config.toml
d_model = 256
d_mlp = 1024
qk_norm = true
init_std_o = 0.0
Each number is 200 + 40 x the weight over its row's rms, rounded and kept within 0 to 999. Layers, rows and columns count from 0. The size before them is the row's rms in percent of the matrix's.

# layer 9 MLP up, 1024x256, rms 0.297, rows 85-139, columns 128-191
094,220,220,226,149,269,199,249,270,187,182,235,221,213,185,187,143,234,195,210,208,140,179,103,274,214,241,221,239,217,180,267,199,238,261,266,192,200,273,165,214,204,227,246,246,274,208,197,242,203,178,163,310,206,253,156,200,173,205,210,256,225,163,106,182
108,210,134,167,130,210,198,251,194,202,167,231,216,112,236,135,227,187,256,170,209,126,171,236,200,186,290,210,181,159,217,170,223,230,263,189,290,186,182,154,225,121,152,210,243,204,243,172,263,229,205,184,174,227,149,209,197,184,257,253,237,166,170,122,222
106,196,226,198,233,259,226,220,134,152,196,176,247,177,156,110,217,211,140,242,192,154,132,236,182,205,153,256,143,227,216,206,221,147,216,250,251,181,215,217,319,267,184,212,180,213,113,203,179,154,145,164,146,182,166,145,128,192,174,276,221,271,259,188,163
094,176,206,226,237,205,188,257,243,193,189,171,220,260,244,261,153,235,185,250,202,277,171,229,182,179,182,232,244,334,202,178,194,235,138,175,271,148,227,154,241,269,216,204,175,207,222,244,157,163,207,212,136,202,235,210,162,217,227,206,207,170,192,179,223
101,214,236,143,202,200,223,154,198,207,286,247,216,208,244,174,175,104,156,247,139,250,218,219,171,186,223,259,150,257,113,218,206,232,157,281,202,138,108,161,175,184,173,196,160,191,259,165,154,239,215,250,200,269,174,189,231,221,217,232,135,188,207,240,180
088,231,164,148,188,227,248,130,235,151,216,183,194,244,295,180,177,244,196,164,210,218,123,259,275,258,228,250,216,204,254,254,188,193,225,228,151,170,127,179,198,286,211,167,181,177,173,144,257,214,144,239,230,205,226,219,287,211,108,205,190,204,167,280,227
107,266,155,223,219,191,177,249,231,171,228,245,250,168,234,141,184,129,197,176,193,187,178,189,125,153,207,217,169,126,171,210,210,158,215,210,158,250,215,186,189,130,219,153,179,229,253,262,134,187,197,171,207,249,174,142,174,175,145,200,113,131,153,209,278
105,203,181,177,192,213,191,271,198,161,216,249,197,189,257,236,265,169,223,159,197,301,183,92,171,245,226,146,244,204,185,252,248,163,182,258,256,140,140,241,254,220,133,243,234,187,200,203,151,259,140,260,282,173,186,211,266,178,169,236,250,180,134,158,146
095,171,227,211,150,136,177,174,223,185,173,163,163,238,274,216,205,163,248,138,272,170,175,175,207,255,270,246,206,240,186,199,146,177,219,287,256,264,166,190,178,237,230,116,197,247,236,164,217,169,211,170,192,180,161,229,159,170,118,169,188,205,194,254,161
099,109,150,182,211,182,248,149,277,103,208,187,167,165,204,220,176,201,258,175,232,178,191,185,251,203,287,195,170,210,173,255,177,157,199,236,238,243,144,200,154,218,153,180,246,74,166,237,190,214,248,199,218,238,177,175,217,155,220,200,221,250,207,236,264
096,202,232,286,263,145,152,272,173,169,211,246,200,269,247,270,251,251,173,154,258,217,179,257,189,242,169,244,234,145,146,93,189,205,180,220,241,169,201,176,241,186,187,267,207,179,208,173,192,193,238,239,157,153,146,186,227,159,155,165,197,250,160,193,224
099,172,251,118,224,142,127,241,190,155,169,235,241,176,179,151,220,251,171,204,187,205,250,122,211,220,209,294,168,170,260,162,251,194,201,233,155,171,207,190,226,148,159,184,152,244,68,196,227,218,122,203,172,179,201,178,301,213,231,201,204,192,184,197,203
100,189,186,198,260,178,179,200,160,207,210,218,225,199,185,243,256,220,218,111,165,197,224,149,208,221,197,191,192,267,194,215,222,277,167,162,275,258,238,155,145,241,227,254,239,97,255,194,151,151,174,128,220,205,198,201,199,200,282,223,229,238,220,230,177
114,208,186,254,216,213,213,233,260,198,205,197,203,282,230,266,181,116,159,208,172,143,201,229,112,175,181,208,128,269,157,189,206,218,241,217,331,178,193,237,200,216,177,94,146,220,186,183,183,245,159,273,192,225,167,250,233,247,259,207,204,192,196,101,192
100,201,229,135,204,204,235,139,253,177,190,223,220,165,163,212,142,227,190,265,266,202,249,181,204,203,171,158,238,188,223,204,226,246,188,228,213,206,156,208,198,173,265,243,179,271,196,156,243,172,244,221,221,194,205,182,220,241,267,190,225,176,148,161,164
097,206,178,137,241,227,204,200,216,191,218,242,152,131,243,301,143,258,174,244,132,230,215,155,201,162,196,195,253,178,147,182,261,179,185,254,143,240,190,205,195,210,210,169,244,199,221,249,155,196,234,200,230,187,203,161,227,227,255,176,223,209,172,169,175
092,205,209,178,196,329,148,229,186,215,202,212,226,229,212,210,144,222,218,224,186,224,168,209,244,225,176,109,178,211,266,224,141,193,206,194,223,227,198,237,208,260,135,170,288,164,194,263,163,207,228,225,178,209,177,165,202,114,242,167,203,230,135,271,161
102,156,252,241,176,166,176,153,228,189,212,205,140,252,207,206,181,202,141,189,159,216,183,138,229,226,219,210,113,149,242,223,249,225,201,220,247,125,256,181,213,196,278,157,164,199,145,219,145,178,154,207,229,141,232,181,227,187,190,168,165,245,257,203,181
102,240,232,195,205,222,218,137,175,150,228,269,264,260,162,200,228,231,239,183,190,162,150,226,198,249,188,210,232,167,230,234,184,254,237,169,190,208,198,248,215,221,188,210,193,217,283,230,228,166,281,255,197,254,208,232,218,256,176,225,219,203,201,177,201
096,189,248,184,201,241,189,215,223,189,192,162,139,203,182,195,178,217,233,232,240,270,249,128,186,199,149,220,292,194,261,232,223,160,257,172,182,196,234,265,206,223,186,184,243,209,175,177,160,192,240,207,217,287,136,165,184,163,250,249,199,207,222,218,231
090,192,212,240,167,199,213,187,173,181,210,159,214,232,199,204,186,191,150,206,194,243,224,255,200,267,172,241,175,122,137,275,178,222,196,178,221,144,231,212,196,200,151,229,202,244,163,204,153,170,233,176,201,190,144,219,234,222,86,208,243,171,222,191,303
097,156,213,147,165,205,142,128,222,203,212,174,182,242,159,262,208,235,241,199,155,243,224,225,176,210,230,246,214,166,170,245,110,214,245,188,157,179,141,246,205,171,231,239,196,213,214,234,221,154,258,155,253,223,173,187,334,202,123,200,151,245,172,207,202
087,223,194,211,199,141,198,180,244,173,231,235,264,163,305,214,212,133,196,276,199,197,234,143,187,129,230,224,143,127,176,137,224,178,232,179,228,267,210,265,239,168,210,179,204,205,224,174,212,206,246,116,199,173,251,173,194,174,151,226,218,191,198,193,286
093,185,220,234,129,214,254,253,165,198,191,160,190,143,153,253,95,192,215,160,179,190,194,207,170,146,157,241,168,164,164,228,167,180,243,257,193,265,244,246,231,201,163,231,264,243,199,212,181,148,157,209,191,254,232,180,251,183,235,254,236,202,238,174,264
104,191,208,221,220,208,142,155,115,216,208,300,189,187,258,167,216,166,113,166,185,154,192,186,273,192,203,208,221,172,221,195,276,206,212,192,224,220,222,211,208,277,248,108,169,124,204,193,187,209,193,206,227,266,178,197,296,214,286,184,259,221,121,207,216
100,179,187,232,196,170,229,247,127,196,234,148,284,247,215,117,150,217,218,229,212,249,195,160,201,165,247,196,247,271,193,229,150,134,213,224,227,174,207,262,151,262,194,174,179,244,223,213,214,192,223,156,205,202,166,255,244,215,333,199,114,183,159,184,205
098,189,169,273,154,180,188,218,207,188,224,234,143,216,244,260,207,206,191,252,229,200,319,248,180,206,195,123,174,199,111,206,212,229,268,153,213,173,221,267,211,258,244,255,116,219,233,245,100,109,171,170,189,163,131,245,221,255,183,286,206,192,193,232,241
093,178,204,231,253,222,264,202,200,204,175,158,224,205,231,192,230,170,229,191,141,148,182,219,246,155,128,222,222,146,204,234,165,198,213,224,218,191,170,207,189,167,167,163,184,219,234,219,192,248,209,242,169,131,181,212,201,226,298,147,183,217,169,131,205
097,223,175,186,179,196,158,219,209,196,172,229,176,166,218,270,213,170,190,171,177,227,209,137,216,207,115,178,169,194,176,283,228,259,209,157,199,176,167,229,201,254,208,98,267,168,224,161,181,148,114,157,194,141,251,203,222,300,195,179,230,151,223,201,193
095,145,183,171,279,156,222,173,159,198,214,203,164,227,180,196,204,121,103,220,194,170,208,244,170,211,245,168,243,210,191,191,110,157,181,210,188,108,115,277,174,255,264,223,214,286,239,243,259,209,212,184,146,202,111,245,256,192,263,248,192,210,243,146,185
118,261,160,241,174,173,280,173,159,182,226,167,119,192,225,216,216,170,260,212,214,197,183,157,214,187,203,232,251,207,203,294,154,201,193,137,234,194,236,182,167,288,210,187,134,235,249,204,184,165,202,151,150,236,210,180,211,198,247,249,201,233,228,204,270
112,193,235,243,232,241,195,240,153,148,229,218,224,173,174,284,219,181,177,152,234,139,153,191,233,144,224,183,258,151,207,216,202,222,206,183,203,53,149,199,124,187,208,181,253,224,169,217,152,207,136,179,80,204,155,165,243,215,181,216,175,200,236,156,197
098,189,211,131,207,228,200,189,284,134,194,102,208,247,183,201,122,237,204,199,204,209,115,238,190,230,131,240,211,214,202,188,209,222,136,261,146,253,238,210,191,269,225,224,105,273,247,177,211,189,160,222,186,189,230,173,245,206,206,206,289,229,186,190,160
101,228,158,108,177,221,226,229,170,182,225,211,183,200,166,213,171,179,182,221,191,213,215,153,225,252,146,206,221,155,142,219,162,238,214,161,154,262,181,209,230,200,226,171,118,227,225,188,224,200,180,133,232,146,158,180,275,173,222,130,180,161,178,198,171
098,172,172,229,242,189,182,224,193,203,244,261,209,284,245,193,248,206,201,131,173,233,220,145,225,241,170,134,161,219,217,223,199,218,165,203,184,239,167,150,158,275,215,255,266,233,199,265,270,212,163,234,221,244,239,237,204,235,135,242,127,239,187,206,161
097,232,219,234,251,233,157,217,205,147,216,173,187,264,185,185,222,172,201,215,145,311,182,233,157,218,209,211,212,218,166,151,160,225,147,125,195,204,281,260,207,204,229,187,192,191,235,218,195,244,184,274,144,231,232,183,231,190,219,183,208,172,212,270,190
094,195,137,156,222,175,231,199,225,237,214,242,220,183,185,147,204,184,302,173,223,181,192,166,243,178,219,169,199,238,133,213,269,247,206,219,199,174,136,172,196,263,235,112,155,255,231,232,209,205,257,237,176,206,183,179,192,205,190,242,182,181,171,266,154
101,195,123,241,191,188,194,176,213,190,241,197,230,265,139,152,231,282,203,155,167,218,222,199,226,231,279,287,127,199,206,162,254,173,257,220,183,253,244,204,140,255,222,140,225,222,139,213,203,197,183,167,195,238,173,208,222,160,227,215,262,152,190,190,204
099,166,254,170,179,165,257,133,244,207,166,213,212,258,239,155,255,139,138,150,174,211,186,218,209,186,136,181,155,205,215,193,159,248,219,247,273,226,192,212,108,201,197,234,181,223,151,92,108,205,148,179,191,187,240,193,190,129,230,275,252,200,237,96,124
098,200,163,191,238,210,198,238,280,171,237,228,249,230,187,255,146,256,181,100,294,214,174,178,255,207,218,259,203,154,171,171,216,200,133,190,149,235,224,166,184,242,265,211,240,191,223,175,230,98,211,125,215,162,221,190,237,179,140,217,145,267,240,237,98
097,131,163,186,228,152,192,259,101,190,224,283,250,232,294,229,166,154,217,217,197,193,212,138,136,222,174,234,177,160,198,262,181,217,302,229,140,202,213,141,229,153,188,214,253,160,189,312,195,171,148,179,202,268,236,200,179,151,140,235,202,181,224,211,181
104,223,163,219,238,256,233,231,277,193,160,262,249,176,199,165,202,199,200,156,138,213,156,156,247,206,173,181,226,267,224,229,253,176,221,203,208,173,186,191,265,198,195,106,153,164,207,243,183,227,165,229,143,182,163,189,209,219,213,247,120,221,243,193,179
099,118,334,207,229,198,199,225,214,192,134,220,207,212,235,215,193,194,276,136,181,160,224,258,206,238,230,182,205,250,189,137,305,190,169,211,308,158,177,163,224,225,89,137,223,168,181,240,190,213,200,240,231,274,191,215,174,292,193,208,202,199,105,231,205
103,143,172,188,218,177,194,151,229,227,167,247,240,247,144,230,216,183,214,169,122,282,190,303,166,196,220,172,145,126,154,188,145,156,226,287,153,201,204,230,164,265,219,207,123,235,164,213,169,196,113,140,122,203,184,194,178,156,194,190,205,181,202,189,289
102,159,238,129,232,208,170,278,200,176,200,154,219,174,165,137,168,201,215,206,191,253,167,163,169,255,294,140,168,186,189,169,158,183,213,187,179,107,258,188,221,197,216,142,172,183,147,161,138,218,256,255,210,258,147,216,179,161,127,236,195,128,257,182,224
095,212,203,163,227,161,272,206,166,186,275,201,239,232,261,176,164,210,226,260,185,189,185,88,259,152,166,204,209,229,208,157,264,227,250,245,263,271,189,210,224,152,202,188,232,119,207,198,223,289,212,236,214,154,188,130,134,185,231,126,274,161,193,229,164
100,166,215,117,233,203,208,188,249,182,245,236,217,177,202,187,214,184,228,165,155,192,245,146,189,251,236,237,223,183,216,244,174,127,194,216,230,176,143,288,129,202,219,157,227,210,225,216,147,253,241,273,241,161,142,229,191,177,176,256,163,308,228,168,205
096,130,174,218,189,158,170,182,173,186,280,186,221,195,192,245,178,252,148,213,234,223,199,176,240,211,157,166,181,234,229,166,178,271,209,184,217,236,220,212,161,234,145,179,135,234,171,193,159,198,253,126,199,169,203,230,222,209,238,143,140,243,187,169,224
109,154,167,161,166,207,148,122,280,167,169,184,217,215,207,172,213,146,240,210,357,197,205,210,175,120,188,260,169,131,226,207,229,207,208,230,139,214,231,152,192,157,208,238,219,125,118,211,174,162,136,222,249,155,120,148,202,273,205,224,160,176,219,131,164
100,161,210,279,178,229,217,230,235,180,170,131,182,191,270,220,224,186,180,205,200,169,251,257,238,254,254,149,148,148,189,245,160,229,243,192,221,278,248,167,166,227,138,167,154,207,187,225,197,183,194,186,330,163,263,266,187,152,209,138,174,205,222,250,134
083,131,193,183,207,249,223,216,164,166,161,175,185,189,163,243,216,170,214,175,135,161,170,235,202,155,226,222,194,166,209,220,202,184,188,284,198,194,235,238,248,217,137,196,143,237,213,245,162,114,211,163,210,155,144,160,221,237,146,191,215,207,195,181,205
106,134,244,157,207,250,174,195,95,189,153,214,221,219,204,212,204,211,151,163,260,152,237,150,226,219,178,138,172,205,227,229,260,199,168,213,165,242,189,207,205,323,256,217,127,198,146,161,185,225,197,184,181,204,284,176,139,257,224,220,164,227,185,200,186
109,173,246,212,180,189,284,178,168,228,287,222,167,200,215,270,228,182,233,230,185,206,216,150,235,250,222,103,152,164,171,175,172,174,190,216,246,194,174,187,213,131,143,176,148,211,249,173,188,224,229,170,206,236,212,195,177,219,209,285,199,167,249,284,114
101,214,269,313,159,159,221,238,173,234,221,150,257,223,209,194,214,181,197,273,198,156,227,163,186,143,231,202,237,164,107,244,98,273,201,198,225,204,190,218,211,218,202,115,162,194,183,234,177,224,174,167,205,185,194,209,206,199,124,211,207,138,178,173,221
093,285,204,163,202,233,134,215,137,284,185,177,203,190,223,249,175,231,151,203,134,170,169,175,251,194,221,123,198,178,149,179,167,211,229,134,188,170,98,217,236,218,234,209,189,170,158,188,226,238,224,218,164,144,231,197,253,210,229,160,164,190,258,232,170
# layer 9 MLP down (transposed), 1024x256, rms 0.149, rows 85-138, columns 128-191
096,213,174,94,223,210,277,181,233,264,106,237,196,237,185,216,189,235,88,252,256,224,139,137,183,173,204,212,119,153,183,167,186,215,147,236,160,204,237,249,194,206,184,181,169,190,198,203,177,157,238,131,171,220,239,195,137,220,229,217,240,179,216,191,230
106,194,158,155,275,170,211,183,275,207,221,167,230,141,265,212,179,215,215,252,218,101,210,197,202,167,209,151,209,264,149,206,199,215,202,210,187,281,173,183,131,139,230,179,204,196,184,120,204,272,288,170,148,209,206,244,221,227,175,178,206,166,190,213,196
094,211,235,187,126,146,246,262,188,126,276,221,282,183,258,193,223,218,177,191,156,231,271,222,183,231,243,172,221,240,140,278,264,148,205,289,163,155,271,222,165,115,270,215,224,207,165,227,217,168,236,190,183,288,145,248,186,214,183,209,170,225,218,248,250
093,233,186,208,180,157,141,278,224,198,174,167,174,201,195,210,202,221,147,201,183,216,162,207,192,190,227,223,166,284,242,214,165,292,235,211,174,201,206,223,145,118,278,224,217,244,118,193,225,221,287,249,281,171,161,216,244,169,194,164,266,220,140,213,160
096,220,109,265,252,204,228,167,212,148,241,236,148,203,210,159,224,140,171,236,229,206,144,238,168,255,222,232,231,193,133,277,245,191,212,194,222,207,196,230,247,135,130,185,148,201,255,217,150,234,202,179,195,202,208,222,200,174,185,190,150,203,222,189,218
119,213,183,167,218,184,183,195,183,196,168,296,218,260,207,213,171,200,169,229,207,164,109,149,187,198,176,213,159,176,275,205,200,230,240,135,196,205,205,142,219,115,238,249,178,242,219,192,233,251,174,179,188,139,261,156,194,193,231,142,188,217,255,272,180
111,185,138,187,188,234,203,219,294,264,158,230,214,153,176,194,285,197,168,170,226,138,173,187,249,187,197,218,186,186,211,241,243,249,189,197,127,240,276,174,259,213,146,196,192,199,239,179,215,173,167,190,177,175,289,259,187,219,153,175,251,211,154,191,251
102,135,247,279,256,167,284,243,168,143,251,168,129,237,200,181,160,165,161,241,184,187,158,201,145,201,200,146,188,192,180,174,200,207,328,255,206,237,234,175,141,226,265,188,228,199,129,272,199,222,151,165,197,252,210,118,216,178,182,187,245,215,196,199,202
094,286,135,173,165,186,215,177,184,186,255,210,283,175,187,234,161,231,228,192,180,226,181,210,230,155,193,257,185,224,176,274,197,197,166,185,231,160,246,142,171,164,227,180,225,216,207,166,186,174,177,189,185,150,145,151,194,166,149,177,210,231,156,187,205
103,205,152,188,170,242,218,159,129,248,182,171,227,221,215,208,264,188,214,248,229,172,239,222,238,182,221,120,235,192,262,173,188,151,263,226,254,169,225,254,168,228,144,189,254,233,167,178,216,201,142,163,177,263,251,245,168,217,222,152,188,200,152,192,219
108,237,228,254,231,221,157,252,223,285,208,230,156,242,192,221,222,206,193,165,150,265,256,179,173,234,231,149,213,209,177,178,199,212,58,150,181,175,184,193,193,143,197,255,178,244,183,197,189,192,199,155,172,187,191,246,142,243,251,219,241,179,256,158,193
098,252,126,230,231,228,181,189,218,253,217,213,242,162,163,178,260,265,170,197,146,140,184,155,187,240,210,205,162,151,207,198,222,187,189,156,287,223,189,147,166,183,216,199,158,223,123,200,190,207,189,251,65,192,166,175,252,180,247,268,210,248,192,196,217
099,230,248,212,191,166,187,240,233,223,228,174,178,191,212,156,240,189,204,189,274,218,239,220,224,185,269,175,234,216,188,179,171,208,220,230,200,201,192,173,140,208,206,235,175,67,174,108,205,230,241,159,142,251,189,226,129,203,170,181,207,188,291,218,173
116,158,265,190,185,219,204,302,261,217,168,199,221,236,187,136,177,186,189,190,172,211,224,256,240,236,217,200,154,260,163,223,195,182,153,175,180,188,178,171,198,199,242,201,199,176,257,177,143,155,208,178,194,194,187,210,243,233,197,145,224,51,251,191,233
103,193,197,205,227,183,188,214,156,182,193,197,168,125,232,115,273,201,191,204,247,168,143,199,232,196,215,138,231,211,215,195,225,231,213,196,152,251,188,187,141,263,245,186,156,203,202,240,260,198,213,190,124,232,199,185,193,188,243,206,223,213,172,157,174
103,218,202,189,135,218,280,249,219,210,200,176,132,176,209,182,247,182,190,205,132,210,184,234,197,331,189,220,269,181,185,252,237,255,142,108,219,193,178,157,188,217,257,202,221,192,171,162,222,136,176,223,199,198,204,238,155,145,172,183,185,250,207,171,234
096,238,210,210,116,228,270,198,200,241,236,188,279,230,185,271,147,244,187,284,257,171,259,150,204,297,139,202,200,196,247,184,115,164,235,113,246,228,262,211,196,268,194,216,246,184,237,298,197,185,224,158,216,228,247,196,170,208,192,205,160,195,169,220,203
105,193,211,183,173,173,151,230,237,153,155,227,153,212,214,169,278,123,209,210,203,130,138,188,194,172,159,137,158,204,197,225,217,178,276,244,169,197,278,140,139,194,221,173,192,237,237,212,215,257,187,231,173,182,170,313,154,235,157,141,198,220,180,172,168
080,218,276,199,208,231,219,239,193,234,237,197,176,294,156,249,135,249,165,217,188,162,178,236,213,188,140,153,242,220,215,226,191,211,265,163,245,201,213,216,196,176,185,169,127,180,169,211,226,232,219,245,238,228,149,244,148,208,159,166,236,288,237,161,151
094,289,134,162,254,144,194,207,210,173,151,181,159,244,271,188,210,279,235,213,259,139,195,220,243,267,173,226,189,180,194,101,125,207,154,191,232,177,192,157,172,215,119,204,219,245,180,219,158,135,236,256,148,205,190,226,180,181,184,197,185,281,207,189,175
109,209,264,165,188,181,191,218,189,266,213,254,189,168,138,222,253,176,178,145,270,262,189,201,210,157,173,194,245,238,165,215,220,168,221,184,236,120,251,151,159,176,241,200,155,202,184,212,196,242,229,199,197,254,239,237,233,167,214,220,164,194,247,270,204
099,189,210,241,216,152,150,203,258,261,178,179,177,171,153,152,151,187,222,193,264,234,283,197,168,151,257,190,160,158,216,235,126,211,184,220,189,210,107,174,313,172,166,130,130,208,196,218,177,157,197,205,232,174,239,197,202,193,208,214,186,228,231,240,171
105,222,152,230,217,185,205,212,227,249,149,168,202,198,219,215,214,168,219,193,192,210,100,177,162,143,216,193,180,184,255,216,254,165,212,180,246,194,197,167,217,201,230,199,175,166,181,279,207,238,196,191,172,246,155,237,280,160,259,229,212,225,228,132,228
106,167,211,184,229,173,229,196,283,133,196,162,250,203,193,228,157,234,203,160,157,214,155,268,218,130,198,200,187,175,228,302,207,185,255,230,269,184,220,220,213,251,213,214,262,274,158,286,184,110,150,141,169,168,154,163,120,185,314,213,247,224,178,255,288
106,148,198,215,140,199,184,89,258,199,212,209,188,206,157,160,218,235,178,209,149,147,204,245,160,254,226,116,215,243,234,200,255,150,238,150,281,187,281,139,175,157,114,156,261,156,230,215,272,242,260,237,181,179,234,204,203,173,207,124,174,254,178,158,156
099,194,194,194,209,217,175,140,225,187,160,166,166,219,196,188,201,157,241,172,180,235,247,190,198,133,289,200,265,210,272,210,230,218,161,233,190,252,191,134,223,139,216,189,223,242,173,151,260,210,211,209,244,151,178,163,249,150,265,206,148,216,223,236,245
113,215,299,233,198,178,163,267,180,226,218,234,237,146,289,190,217,173,176,215,207,236,187,129,251,209,179,210,221,240,260,190,249,174,129,262,148,187,152,196,179,198,175,251,206,275,182,233,187,243,176,199,128,232,181,189,211,225,164,251,229,133,272,234,207
118,193,105,221,262,230,230,179,166,185,140,214,182,201,229,196,222,257,210,216,202,178,143,140,194,215,154,195,250,192,175,171,167,150,220,175,153,218,200,234,168,152,175,195,196,246,204,237,215,246,187,184,99,105,207,127,226,240,192,149,172,231,234,168,149
094,167,149,221,287,142,203,226,191,295,173,187,162,188,239,150,260,180,183,178,226,152,190,175,231,177,292,176,255,224,170,184,251,176,170,156,173,101,263,270,212,219,224,190,279,174,168,270,114,257,189,210,214,194,180,244,176,272,160,101,191,208,139,132,163
106,226,214,237,226,229,212,142,231,199,175,114,142,212,201,229,109,208,245,245,203,170,252,239,173,255,292,208,198,269,187,213,72,166,199,183,180,127,173,188,156,224,244,235,190,240,215,288,164,178,203,151,156,133,153,219,256,183,197,209,210,130,208,224,182
103,216,283,270,198,251,266,192,238,244,196,122,229,167,212,133,258,206,193,197,205,230,197,229,200,155,210,140,197,327,231,123,201,172,221,247,187,168,225,282,188,235,244,219,219,237,214,214,271,178,176,201,196,200,150,297,251,212,193,190,168,129,194,148,170
106,219,170,192,232,144,112,214,203,205,207,175,178,230,183,216,182,146,170,249,275,249,191,230,215,203,207,203,160,115,184,239,131,183,249,251,210,217,185,235,123,207,217,169,233,155,241,191,195,147,155,198,210,184,119,167,211,154,145,208,212,171,140,215,327
099,164,249,240,290,191,139,131,288,185,181,240,201,233,192,169,181,292,234,218,227,237,184,186,188,249,159,184,197,286,180,215,223,216,154,175,261,140,210,203,229,130,211,102,232,169,230,128,224,165,149,279,149,256,162,244,235,190,180,213,256,207,223,204,194
132,240,207,178,261,190,197,162,128,293,127,305,187,106,182,285,176,274,242,251,242,157,222,163,206,291,218,195,165,278,155,254,270,224,216,125,125,245,211,185,202,175,145,140,176,168,165,197,188,223,190,224,216,195,154,221,211,267,210,142,215,250,206,203,178
110,239,171,146,225,187,128,264,181,234,170,259,201,200,222,220,208,164,224,200,224,184,146,206,211,181,158,159,146,223,243,206,228,284,215,244,147,214,184,122,122,247,200,269,213,241,222,200,188,216,263,211,197,216,216,206,166,244,172,154,161,250,246,217,218
102,155,195,210,215,220,154,125,187,230,262,149,173,235,203,254,183,192,167,170,177,148,175,238,178,234,224,188,205,160,178,165,199,154,229,167,219,199,216,175,183,234,217,213,199,171,176,163,205,250,213,237,179,210,256,215,196,227,227,228,143,244,272,181,133
103,255,153,182,176,192,202,158,215,221,181,213,215,204,265,184,140,223,199,232,157,160,143,247,204,204,164,197,205,225,232,214,194,154,214,185,200,196,208,181,199,165,183,193,299,106,320,204,208,192,225,246,197,220,208,214,158,201,219,186,158,143,198,142,178
122,215,216,230,165,164,137,211,133,283,158,186,212,246,231,96,202,223,190,169,208,258,185,145,190,272,190,268,202,186,202,248,170,154,199,200,201,218,200,149,145,187,221,244,200,180,177,250,212,224,200,225,163,256,162,247,156,158,233,163,216,198,151,185,171
095,160,148,219,187,215,217,182,237,234,253,206,184,169,198,175,199,139,140,187,152,164,180,282,277,297,204,141,182,234,227,285,235,177,248,223,235,180,263,236,278,170,239,252,228,201,166,183,237,177,228,264,233,255,166,257,275,232,271,237,168,233,176,246,170
102,249,195,248,212,230,199,275,204,133,170,252,246,147,208,256,188,219,268,296,191,188,214,200,236,227,215,307,278,235,224,274,196,218,194,171,161,205,252,113,189,229,198,227,189,162,198,182,241,231,268,191,213,183,197,196,205,161,195,214,241,171,223,163,195
092,200,127,201,130,162,167,262,243,204,219,243,151,240,296,171,251,197,216,173,134,200,231,206,204,184,183,172,200,191,200,240,250,200,250,249,213,116,252,223,230,183,149,216,277,234,227,288,156,221,203,151,191,262,195,194,137,155,233,178,141,162,202,209,195
101,244,181,173,124,223,196,285,222,191,159,191,167,210,229,204,167,142,211,208,275,276,176,216,216,182,211,119,212,205,163,118,190,152,140,157,205,159,196,245,141,199,279,184,212,240,223,200,168,130,204,296,209,212,208,175,270,160,160,191,109,162,198,266,159
102,257,228,273,253,216,209,241,229,217,160,184,237,227,216,215,212,198,243,202,149,236,133,219,168,252,212,104,193,171,183,177,207,213,128,211,217,289,166,199,279,198,182,227,226,215,275,150,199,200,234,316,199,223,258,217,255,181,121,182,181,208,173,296,272
103,242,126,173,196,167,258,208,178,238,202,221,312,156,172,155,161,171,207,140,208,191,184,217,174,229,215,255,207,229,227,180,179,165,230,180,205,177,128,158,251,244,195,256,154,226,218,115,263,162,96,180,157,232,149,196,261,222,164,226,195,238,158,165,228
095,219,195,214,175,198,175,215,240,198,165,296,194,191,258,248,280,197,105,201,171,202,276,199,193,212,227,185,136,196,263,134,220,204,171,204,212,186,174,153,228,201,240,256,198,171,233,263,201,193,171,167,153,116,223,180,177,143,197,231,264,271,164,200,207
102,169,156,245,208,191,163,171,229,208,206,157,185,246,230,193,233,200,183,236,216,247,234,249,275,226,150,247,188,177,274,201,201,259,160,188,161,231,278,210,264,171,258,178,109,146,208,222,259,153,248,180,248,235,307,183,138,182,165,247,209,201,221,197,247
112,180,195,140,195,255,153,225,235,269,191,260,177,186,156,169,160,165,194,160,185,131,193,172,202,170,189,213,203,226,217,159,197,164,273,277,215,183,150,129,163,163,210,177,249,185,289,191,196,253,255,246,295,213,166,256,143,153,144,227,196,275,198,227,198
115,180,200,186,153,194,192,132,210,209,260,255,275,150,190,142,119,126,165,176,203,182,190,210,227,205,233,210,222,231,221,197,216,257,142,225,164,195,220,174,179,212,244,173,202,202,197,309,160,215,174,274,166,201,190,173,296,165,182,243,196,221,224,241,213
095,249,203,155,238,171,209,246,166,231,131,156,286,231,226,228,160,167,155,168,248,187,244,228,213,265,202,186,277,185,234,216,266,208,241,226,222,159,225,184,222,231,239,143,203,206,190,125,221,158,239,194,209,243,181,224,216,176,106,146,222,227,156,209,224
099,148,164,235,166,140,189,235,252,181,109,145,182,142,231,156,225,129,171,225,170,227,163,215,193,209,176,131,175,202,215,210,180,244,154,263,194,175,207,218,221,215,194,251,194,204,238,200,189,195,153,206,205,170,265,179,201,234,173,139,210,252,259,224,257
118,262,163,195,259,199,149,204,272,223,270,275,227,204,181,158,228,174,259,176,138,270,174,249,277,224,169,209,229,167,180,226,222,228,218,233,219,286,145,252,230,208,207,250,130,182,240,151,201,168,223,132,189,180,193,221,152,170,201,226,186,187,241,182,215
099,136,187,225,222,182,152,215,136,183,204,106,234,193,203,160,180,170,154,175,211,155,205,180,266,192,238,169,176,199,241,231,249,203,146,198,219,154,159,215,268,138,145,229,243,211,161,156,168,258,222,201,172,234,119,191,237,223,255,178,145,183,278,126,273
094,194,179,206,208,177,172,92,164,272,253,231,240,218,231,187,229,199,155,263,160,245,196,240,191,148,219,237,182,169,214,214,243,160,246,141,243,170,199,221,196,271,177,219,124,197,115,206,211,157,159,131,173,273,202,176,213,195,180,181,124,236,181,109,180
100,192,156,146,172,168,151,198,169,229,163,177,234,151,134,195,183,143,193,190,172,183,151,231,155,144,262,156,209,229,213,211,211,187,213,229,230,189,214,190,259,178,164,235,218,160,267,115,174,215,139,181,155,175,175,206,275,234,172,152,157,91,224,200,294